{
  "n_layer": 18,
  "d_model": 128,
  "n_head": 2,
  "n_kv_head": 2,
  "head_dim": 64,
  "d_mlp": 448,
  "vocab_size": 1667,
  "activation": "geglu",
  "norm": "rmsnorm",
  "norm_place": "pre",
  "norm_eps": 1e-05,
  "positions": "learned",
  "qk_norm": false,
  "attn_scale": 0.125,
  "bias": "all",
  "tie_embeddings": true,
  "parallel_block": false,
  "init": "normal",
  "init_std_qkv": 0.0561,
  "init_std_o": 0.0696,
  "init_std_up": 0.0802,
  "init_std_down": 0.0802,
  "optimizer": "soap_variant",
  "lr": 0.00857,
  "weight_decay": 0.0,
  "lr_head": 0.00786,
  "warmup_steps": 200,
  "schedule": "wsd",
  "decay_fraction": 1.0,
  "decay_shape": "sqrt",
  "final_lr_fraction": 0.0,
  "batch_tokens": [32768, 65536, 131072, 262144],
  "seq_len": 1024,
  "doc_mask": false,
  "train_tokens": 298900000,
  "steps": 3187,
  "dataset": "wikipedia_en"
}
Each number is 128 + 24 x the weight over its row's rms, rounded and kept within 0 to 255. Layers, rows and columns count from 0. Numbers have three digits each. The size before them is the row's rms in percent of the matrix's.

# layer 2 MLP down, 128x448, rms 0.0803, rows 0-127, columns 0-55
100:147134090121158164122143107132122118153133162120098110149165072132109187108131143156117127142127100219147139117093101124133162147151175145091127137121137123127112133102
106:105082122123134115114114151113140132096086106136087123088151114153146115120146123124130149137151101209125133120110121135078087141138063100121104142151113155106097104117
106:131098162125118142105148138111108106140106184133136089143117110144142097117097142154139092115108080155124126131106103129145110141101137140145133119165115130140148085111
103:130134160142088139123123112071113088109156118138140154093117128089140087134083124125130135130165132096135101139091109106094111127099125118108092117117097132096144167150
103:174104117183125131136123139162131110145132141111134141177149145114068132113130104161131112113114107196141148122117133148117096154156120124139141124132160163159125137119
101:101169106105082140134121142092133152128119121165124142127124108134144121120122113130100150114162135208154150134149098103142133128123126157110175129134132100153149175127
098:094126104135162136112126121125110157151150126128147119106146092121106167079164109136122154122133129068129102128079079099138144098137135089132096122145133111129151148130
101:105095145143138113113099080130152120147158127169159151163095111124146121087121136143094118118094146186142116122128124095098119115146123126115154130135168153157143153109
106:159174161126150129108144135117149121188136108179100178140119106156124120122121097095113146167119132093166115125151138067123139175143125110149132144129115118132081131181
101:115172114116081141141135139143103135155106149133124117120101091097124119127096137115110121132152121120123135138119122137150141138138120130148098137132170162062131042104
098:103122108126122134148136128132117182123116137146102146101113132134131121158102115118138129094089133181150108147145161137155128136125136158087139121125141128138131113149
099:136127161093130105133102137148110131107141109170127063090152146134140087133139120116124105177128175108138090149112132093136127103121152132118118152150144158117096130103
095:132150130120123137083133141079114128186149133117134171135124119182124097098125122132127131146128098140142134103090181114138103109122086136153124157132116131182153125170
103:158119162105142112098112152158150112111098107145132110154098142155108137155106149146123155135151123129159130083149100112160122140135144113130076127136150090102158091100
089:119149075100170152139125148102142110103130134138089130157140145112093104108090146130122137142169118134120100149135124155150165133138126127147128072145116103149154166136
097:135099106140151141145128103166137131178127136103092140118097132139119118092082161153124132127061122123140131118168150142128159109112105141145068124102137132145159144126
093:106106122125101156125134112097118104137131156109121135108147163152147131135099117126139147124098174135140130119163149181146150164121129089123111103086124128105137157137
098:120130144159137138093120135143166105134132116107105122097146137180155128092163158137125157122155132080131081122131142150117149201154141117130112121106090131126105161143
095:152155179158118086137142171099159100057145101108134149112148122106134113129163108132134129153114110137121115135087116115104112113117139167137134128119137134102148139156
097:154128158165105162164134122130090122151138141093141138130128121128120118144136156112123096126143135153171149097112106121127126129104076150151114163120152102139175151131
102:127131178129089142185114108098181134125136100151126123144153121132168146135139116115170116132103092114077119127104105121105147136150124141096126142109112074094144112120
099:108135098130144081106101111149154136153120153160110112150134133128125132097150108129133150111151118124149128092153130156130177131115112118098140146090129092127089120157
101:083073135111123172104128139122124099106126137154164141118126103127117166152108134130120152147147102130126089147113096139119114121133091121126122087116103126087053139116
096:123154114182106131158135070133161103156128176172120123168130131088099160169106123147167150144181137143159167095127116166138112155114093119154138114143131126140106167127
088:148172098167103159146138153120165128107149124117065159117120138114123199158115141118180141083155103184174124141123136133145097129140089150099137143141126137137130158135
102:138110128138157142129125147120151119172108117133117130139103104133120150108135110106167118106119131036166140115099140130105132168123154161107101143131118155119109123142
099:123084128147052126094130134104141142072138101143113117102102138106176117120106137159149163117108134101125157127165133128116140154125127157119106110180114134109117165139
100:122135122135146121122137120135125084104125168134188107104137139106168160154096140128153137134098139134126122111139127149077139110126128139162120078133104150116108158167
102:137145158117151102124143148135166116108131093116177141106088099121136119106125105112147137123113147101122131161134111115096153106115163121109185135131131114130184155116
101:108149109092138127098125159145144173147139158130109139162091091143156163148096145150120121110109108147157084139133078125124085133143141145128113108128133119153125091070
101:132148097109109117127165146083118140122104123096128093102111125141118117122159133097106119098148156098129148102143157129129182117095123053135121151093107110117144081096
106:131123140096132134145175123147114105134139130180157112109148162107128152126099126104099126096162137167121158160143142107111112140155126138116121102106104113153089187128
097:095127117128136130118122152123108135135146103127139140130104111138130123108128126096132147154141143124134126124103129138159126115126090101121113166137132098109103070135
108:084117088168116158114117153107159135116121128152158126137125130106134151116138124133137108145128107201131112158126077120140121109155133125085113133143155100150165140124
099:136116149107115137112129135174116151122097136143112129106126119105125095155140098123130150108103141097090144102133132098120100128137175080140113113136146124141131160113
089:093106140151172090096108140110133147119120117113137140123154124132121129136095052136154095154158102120137124151151099155096171137138147100133127120088146106127138152112
100:053107135069135100111102153131087152137139171203164149080154142149116116107135129128092103156084118120112109100094102146103105109096177084162151117138151160185132127144
094:117128074135085136098134170132120134168124136148153168165123133124105147130137124135090163104128097140119094175128120127144147140155139075129142111165156131117102110062
104:143122126147134093105121097134123085123102165133137168108100170149131113062122117145156076112153128164151154103097114143084156122115134167101126122111067112152133159152
100:132100119156119152117139147144112168148122089085090139108093110149127109116171121134143131102149122087148134123104101113123134095118094144156120128116132132139109156137
099:138138166159117174123156160144089118134097169153147115098152120085154120114109113148128150149114164114115152128085139125101131113131155161134131122148168099139106136166
096:161114145110109098167139146108124122141166147114165147128132141120130127137116129113128122092138186096095144121136134114114071123125124164168114114149151134110125156136
102:134098108126138108143093142116113114135116074130148120126113145143116130118106123140099159136104124053108132116142127107132167099081159083131121196147101131150147126119
106:131090112172148160134082123111115129171116135135106124147147162133131136135113150095142143068122148109137168140112160134153094148126119093119136072126134108123117119128
096:122187132132178151106121086146103140144136141146146166158154118097186175159162101136140140083130098150155143146130146130107136143109114139153100167158112119137137105102
098:130115127131131158137118137118105075139140138100107133205139123161122107130124123117125089106112118153134130094146134137132117113107110128141108106084128143076132092130
097:105118123106125118146114109158110087155136108110116116143142140182152146116104143119157147117149140129100115101132156141108149129123115175143094142177187104115145155146
102:102122141119175133117123115144169121139103183126148135110125109107145141138171135103112099158160136139104131096109135118085132161095155157127136078135147110135128093117
099:101132132146106149109136163149146108068128117085110118109092101150149134122136152105118162147140121120157158127135129100122146119133150111106131163093122119121166105105
096:145169107088129133128114164123169131086207134163145082091148142115096109100154126127132096154158138144087085157110123129113142086126145150139155080155109115151104109134
108:126112084119133103137131133123103126131133149115128176166165180148127175145096100135140100141139119097146197135153127122132095137147153161149119139157104104152118106142
100:134118159107152120104112141092122164135071177160115110102102114093107112162132137114134138134134095105129114102119117112119093121112131174131177121147118107141104075135
100:137180131100156080153145110116108169154130147112086128132115112118126136169135107148134107127124139161116116140084149162152098154121147119136140120127105129129055092105
097:099080157186131102117153136146108150136095110137111126151162121151153137142115134126171155090103154137132134110164134107112139099101100098120139156150147131080115129124
101:123082120144080112123151109162101121132134135150103137107135108106146157145103155133165107080131084148102164133141110115087075120133107141180084138149195125145134143081
101:156089179097127147073119121130134147148129121156158130128094134122114074147119122145098070110120177087098157105152171090122112143114123138100103089136175106192124132138
098:122127131143117153134168104142096129100116148124117148072128145118167090085110146130140135065158151130124123111121110175128084086151129104124106152110126117154150130143
101:111162116096176133105152127137136105092155138075147175115102144158125137103147128155149136117140124160145116129122151173099146076144128103141135088117155092074131168128
104:128104149140136146127126151157169126089111159135153153090102104111120106151121096131125114148111162164136145118124147134131169113130115120134100122119150159087138113174
104:149112086116145126128153125100125105142125166111114129124165128141145131081140156162114163174128160076115085099119128155115145150146127072123145121145127142087068162148
102:140094135149163115110099166155115121138118131154142169093121112073133144151133096138143132102120107144158154133145099101128118105120120151096115148092110118129176094104
100:144075104147118124165103149165147148104149110113107124177139190168104147145108095078119109097137118153150139161114110126086145143126074116100097110120170160111137168128
092:116134134155123138125122141110158128126172145141140148136143124104136095129096115103108098116136090110145137138108122159139152137113090116110148086133097129102195139120
100:165136100161113151119124099151162147165157118131109145105124115125093101077173155082128125123163117079165127100128121137100128142149160189121139122155130127134173128101
102:089125094130122103140103153147103099106105162140086084155142148126155137156165113140133095109076126056155104127150105112113098144138119104144178136145159154119118120128
097:141107120108131102103119143156136116131148153107149134094157156086100133154163123096156133143096147132129106165129107061132131160136093105151182106131135112105126141163
103:096149110137139106115132142139164137102096149132090123154124114097119124139136120127144161075150119128145137132145121118076163144139115138132126099140144106126135116097
104:123115150133124167106124147162099193096111134135119082127139125126118128100154136133107170127156150126088122157107134114132131123093182100135143105102176146137122099079
092:130099110124139119120175119137145136177162093132163108098106100094134090128135123138160127117130123144177126154132126180127095118097091123142078089101118151140130105114
101:166088151126139135101096113127119115118140107122152123121156103084082113101116151144171125126100103218129129135146102154133153127155132115125123120132097156138106132126
099:141135186134117165147132121122161097085175118105117112165110150132083124116127155108111116179157095144152143163135143168096164130169174124113183122107152133135099069133
108:134153133174111130118114132111146142145134104100116107131139114148135158169157136153144109148096169157112105131134140108124135115109072131160170125131146172134098112127
101:109135135127164122149160129110101132138104117107086112106128105113102108161121134117093110134130103136135153136105168143121141137165157159140174137155105118151127137147
108:111136090136144127109137148138123153152108123135085125120140119120111120138102136123123127109111130128116145092134140116125103166123126139121101158116099114115097087129
098:151110130138116132138090110112176111122168119133117119105125101079084123077123137142117086113128114157110128174143109191118133098144171105136126119200115145153124189140
098:152104125109082173133158109120115112118131155184106149162127111079136115148143115138137142091191154126096118144158112120130131104113140148126127129175095160114117111124
101:121144128118096175137114122125129102133119144140116106100151154143165139099100140122125112158098162072120124092100145059125153136141139126126113108108144135153177130110
103:113167110103131132139126144108111084154105138093164155148114139132124085141130152113123111075103125102118095131111140140136098124116117198113103160122125089125143133116
106:164156109130089101107131124123134139123119129112108113104118155100107144138115102155154102143144127082157130181085103110115126129138122167190143094146107145125136141138
109:122151122095134104109125150088133092084166144142163182159089151128121115134175096154121193112124130067135102141140085124119141124119127113137147155148111109091127159130
103:145109158145138156163153138145137139131146097142131094161122157148113147086154161129075143176148103123132090139148149128130137131130088170112139172116125173120105120110
095:107114108133140130109107099117138110109084121164142114127102150102171148133123177136117106128177135123122104138106118107129128106134136138122085145151144131108133083099
100:115133184132085158105117167142108118143104115150166150103147149118138112077155129142129089115157098153142139111111104139148093117095172080113133169131190128146139098172
098:092158147127129124130134175111098118134114098096124129111114147057177121136097146133160106147178097141166149120065119057134134114112181075150116150131161118085108114096
105:123136101096092100103120142097162145142136123129128043136153126091104109169137157080091128163115123127091135124120121135105129105137118135135089167111150096110166099096
102:134136161090122126124139120099111149083169090067153095150165091136142134087118145100119149168140066099161129079124164170126120161139148120143134150114134114124096086142
103:142161136094163127128149128130149132194113142158135153114103147154123113163132100177104127139113106149107163175108137179086151121115161102149094148145105168156114171117
098:171115126137162093124130131162136116122150139105133139141133119142112103145136132101191126140092122096128150126166148104090122109113118165097096141158137102159120080136
102:117111158110118069073147135114105097107145133096167136070108114154137132078165160127136121105116130142134145118111138142109090157099134097113098123112134127129122132127
097:168137082143108164126101164189119152143131154115145114112085105139111113115180163133136122144130113146130139167144097153184136151131098089080129138134132152097146129095
107:159144154118081145161151155143117114155102094129129122160127091151130147119123124127095114122148149164099140121128133143134140121117134162123103141109169152194153143101
099:127115090115086118160148124114126163142091114130087128098120122126168156143115145123140126128123114108108114142118111078132115150143039148125153145145130178124152082127
094:139097145170135143108132127106157164121116107110163109098159172145099102124092110147115114139139126082125146140156081066099134095122114129061089154134152158121147125113
103:087180131116070122176100138151117112125098105148165117161087141114161092117141090124081109160113143153116096130151097127118153166112074118110149147094112126173114143161
094:153139095124133153100133108143136124121121138156142175110095115125119124165121121093149081150105140117061146167145122102144116069143093102171151122156116096114135098133
099:122134104150107098132121103129147109138101120138102162146104143105106114094157145113137172086110157083116162149153120118134155122138143157140140118155172159118123101146
106:098158089109149159139086168103125159145148149129114142144122155131152110140149108165160156104109121116130114128115102124143145146146151143139146131105139106096100121128
100:084123146134117181144175105118119133136067133141094092168146161155113091133112109133142207170161152164120129152096112137115127162150157123107151110124143163097151109134
100:114109094112105119127146102146140130087151168146143086149110123124136100122141117138086127138112089163093114170124094121101156132124147142118159084153090153142139103114
103:109087141127158133157169104098092107129118121117157122132116126161181134151142154106099090153110141103122155150114094129115079131175143143115130131142141110082135116102
102:159120160156116162145123095118126111147155103148165144132098102170108102149196115134132138116153117173105147121139113166149092128142110130138131099137116089105123147125
101:143172129104117114121107148125099123138116120105126082129108134146149095110145152156117114102133112089164113140122123105127113131135104086145119118106125089146150099110
100:146126135144157136118117146126133113126099127097088143127104106130091097142117140100168090139129130085155144135167130127125109143118155073118106142118090121086127119152
099:113099127127121133145104092105137148088119137135115127126107124099193152129095140162174073114155139070144148109159143089124145116105138136145060134103146141116106086149
095:157115101118129121138121152097109156092160114156136147118131105122139132177134115134141107168137130112114122124096193117129137132122137098148091147115144100139173096143
091:171123156159127139130188109160159110123141149074166123121125090139097142130161161131100113144112159120130150122147101156098136133104174111141143145129125102143122082106
099:112100155125150139095122170124138129121174174176160165132126142181108115132123178157156158105147108125120154158138127122157095154118121111133183145127152143102156143130
104:117148152104130108158142132104143114100146091086084149132128113105152122171137141108123123113128144127098126133156097104101143118161116067127079140151152136146111094126
098:156173157126118114128129121118132123165136093145120134148116117149072119117118127141132160130151132143141120110124095139109121132098162109145111161155127171126136147149
099:073116138123147122142107108117155081114157167172093111134101161105133116127112115132094157109145150158117133119135124130072163102100106149129100131119095140140092113099
103:137091151133155118112127101151131151098134136138071138099128111148128134132083110117128089145136138048119110163101139114117107144165148175099156123154148160084115151118
091:152110128169133076143112135096114118129129183108108094101124121106097096182131119149084094130129121107119149107092162120107158098147109131136128207148157133147123151128
095:119154135105136161101131161158109132112162119128169104134072133131134135124120163142100129123097118150156133159120122127134135150129167173138098105144129150119129056129
100:152134142147093165151155124120128092108135179123129142121122158149165133156064139146108073101131100132150129129158128154117181156148140084138126123147059073104127041139
100:155145115118109121113135123102095134152125194128128120151132168152121112086112159133142162089138154112095122157117135143168104097111115099083116141148136143125104142136
103:191137102131108153129128169133153141146130085084114116105138104161153130165150127149091106124140158196137120116127141144149113116100118096127147139139070145096110129162
101:136089108126125110102133131156161137101146120119182103048128100143124118134173107108113110082107121134115109118127150107132145079143152150136132116146114163116090128119
097:105140085159126116128120161086140126149095160155136160140119059144135134091142126143135153145091130110118155098123116132077130139073141110130154111131125148131118146152
099:152174114110117096160134144089134138086103093118105122129159136158121153089126127130149168152119146138153092120124124186112112134171150155161127129121130180140161182145
101:172163168110091111146149148103126117106175148117120139125101101131137113162150089135128147154109122216109119130152110143127143096120129140142128084131095102127139108112
095:124131142118110082101164131102124094086162148145170139125109090095091144111121176088116159138123154119126136144122125114119132091126131139126129144139114140149113130122
105:100137099127162146101100129098133146155162128116099150149097121158133113152146124156100138140138082118142159140103135148117107130108130077140147163135146131115103143142
099:112109131164123105118142081086151150143142133126115130180115129154148128104109109126133157113169153108113129143153101147128162158168106099153105137119133133146122157144
103:167116155139128138102140163113119116131113116080115103122108098098151125127110122165128130091143150157121166122136152128136108117087123054118114137144159116133090142114
098:074118115129171156064137130096113176161126104140088114100116145149131134125105115144108108159127110107153164087156151127100116113133165158158092116116093150106097141151
104:078174166141149148140107144121172146146113142148150101160135147078117133116106123162108142128162126150114127131119120134137103128130118109152144144098112140124078085110
099:136127143129083162145107158133113092179157130157169162148170138141127134081162128094090116088088091146123108167155124135104104121148109147143134159106119127168109104146
096:156117105157151123163127154139134116112115145119159161134152112111154134099124121124100114129137104098152085118121091137092129074114151149135111129115143131156100156091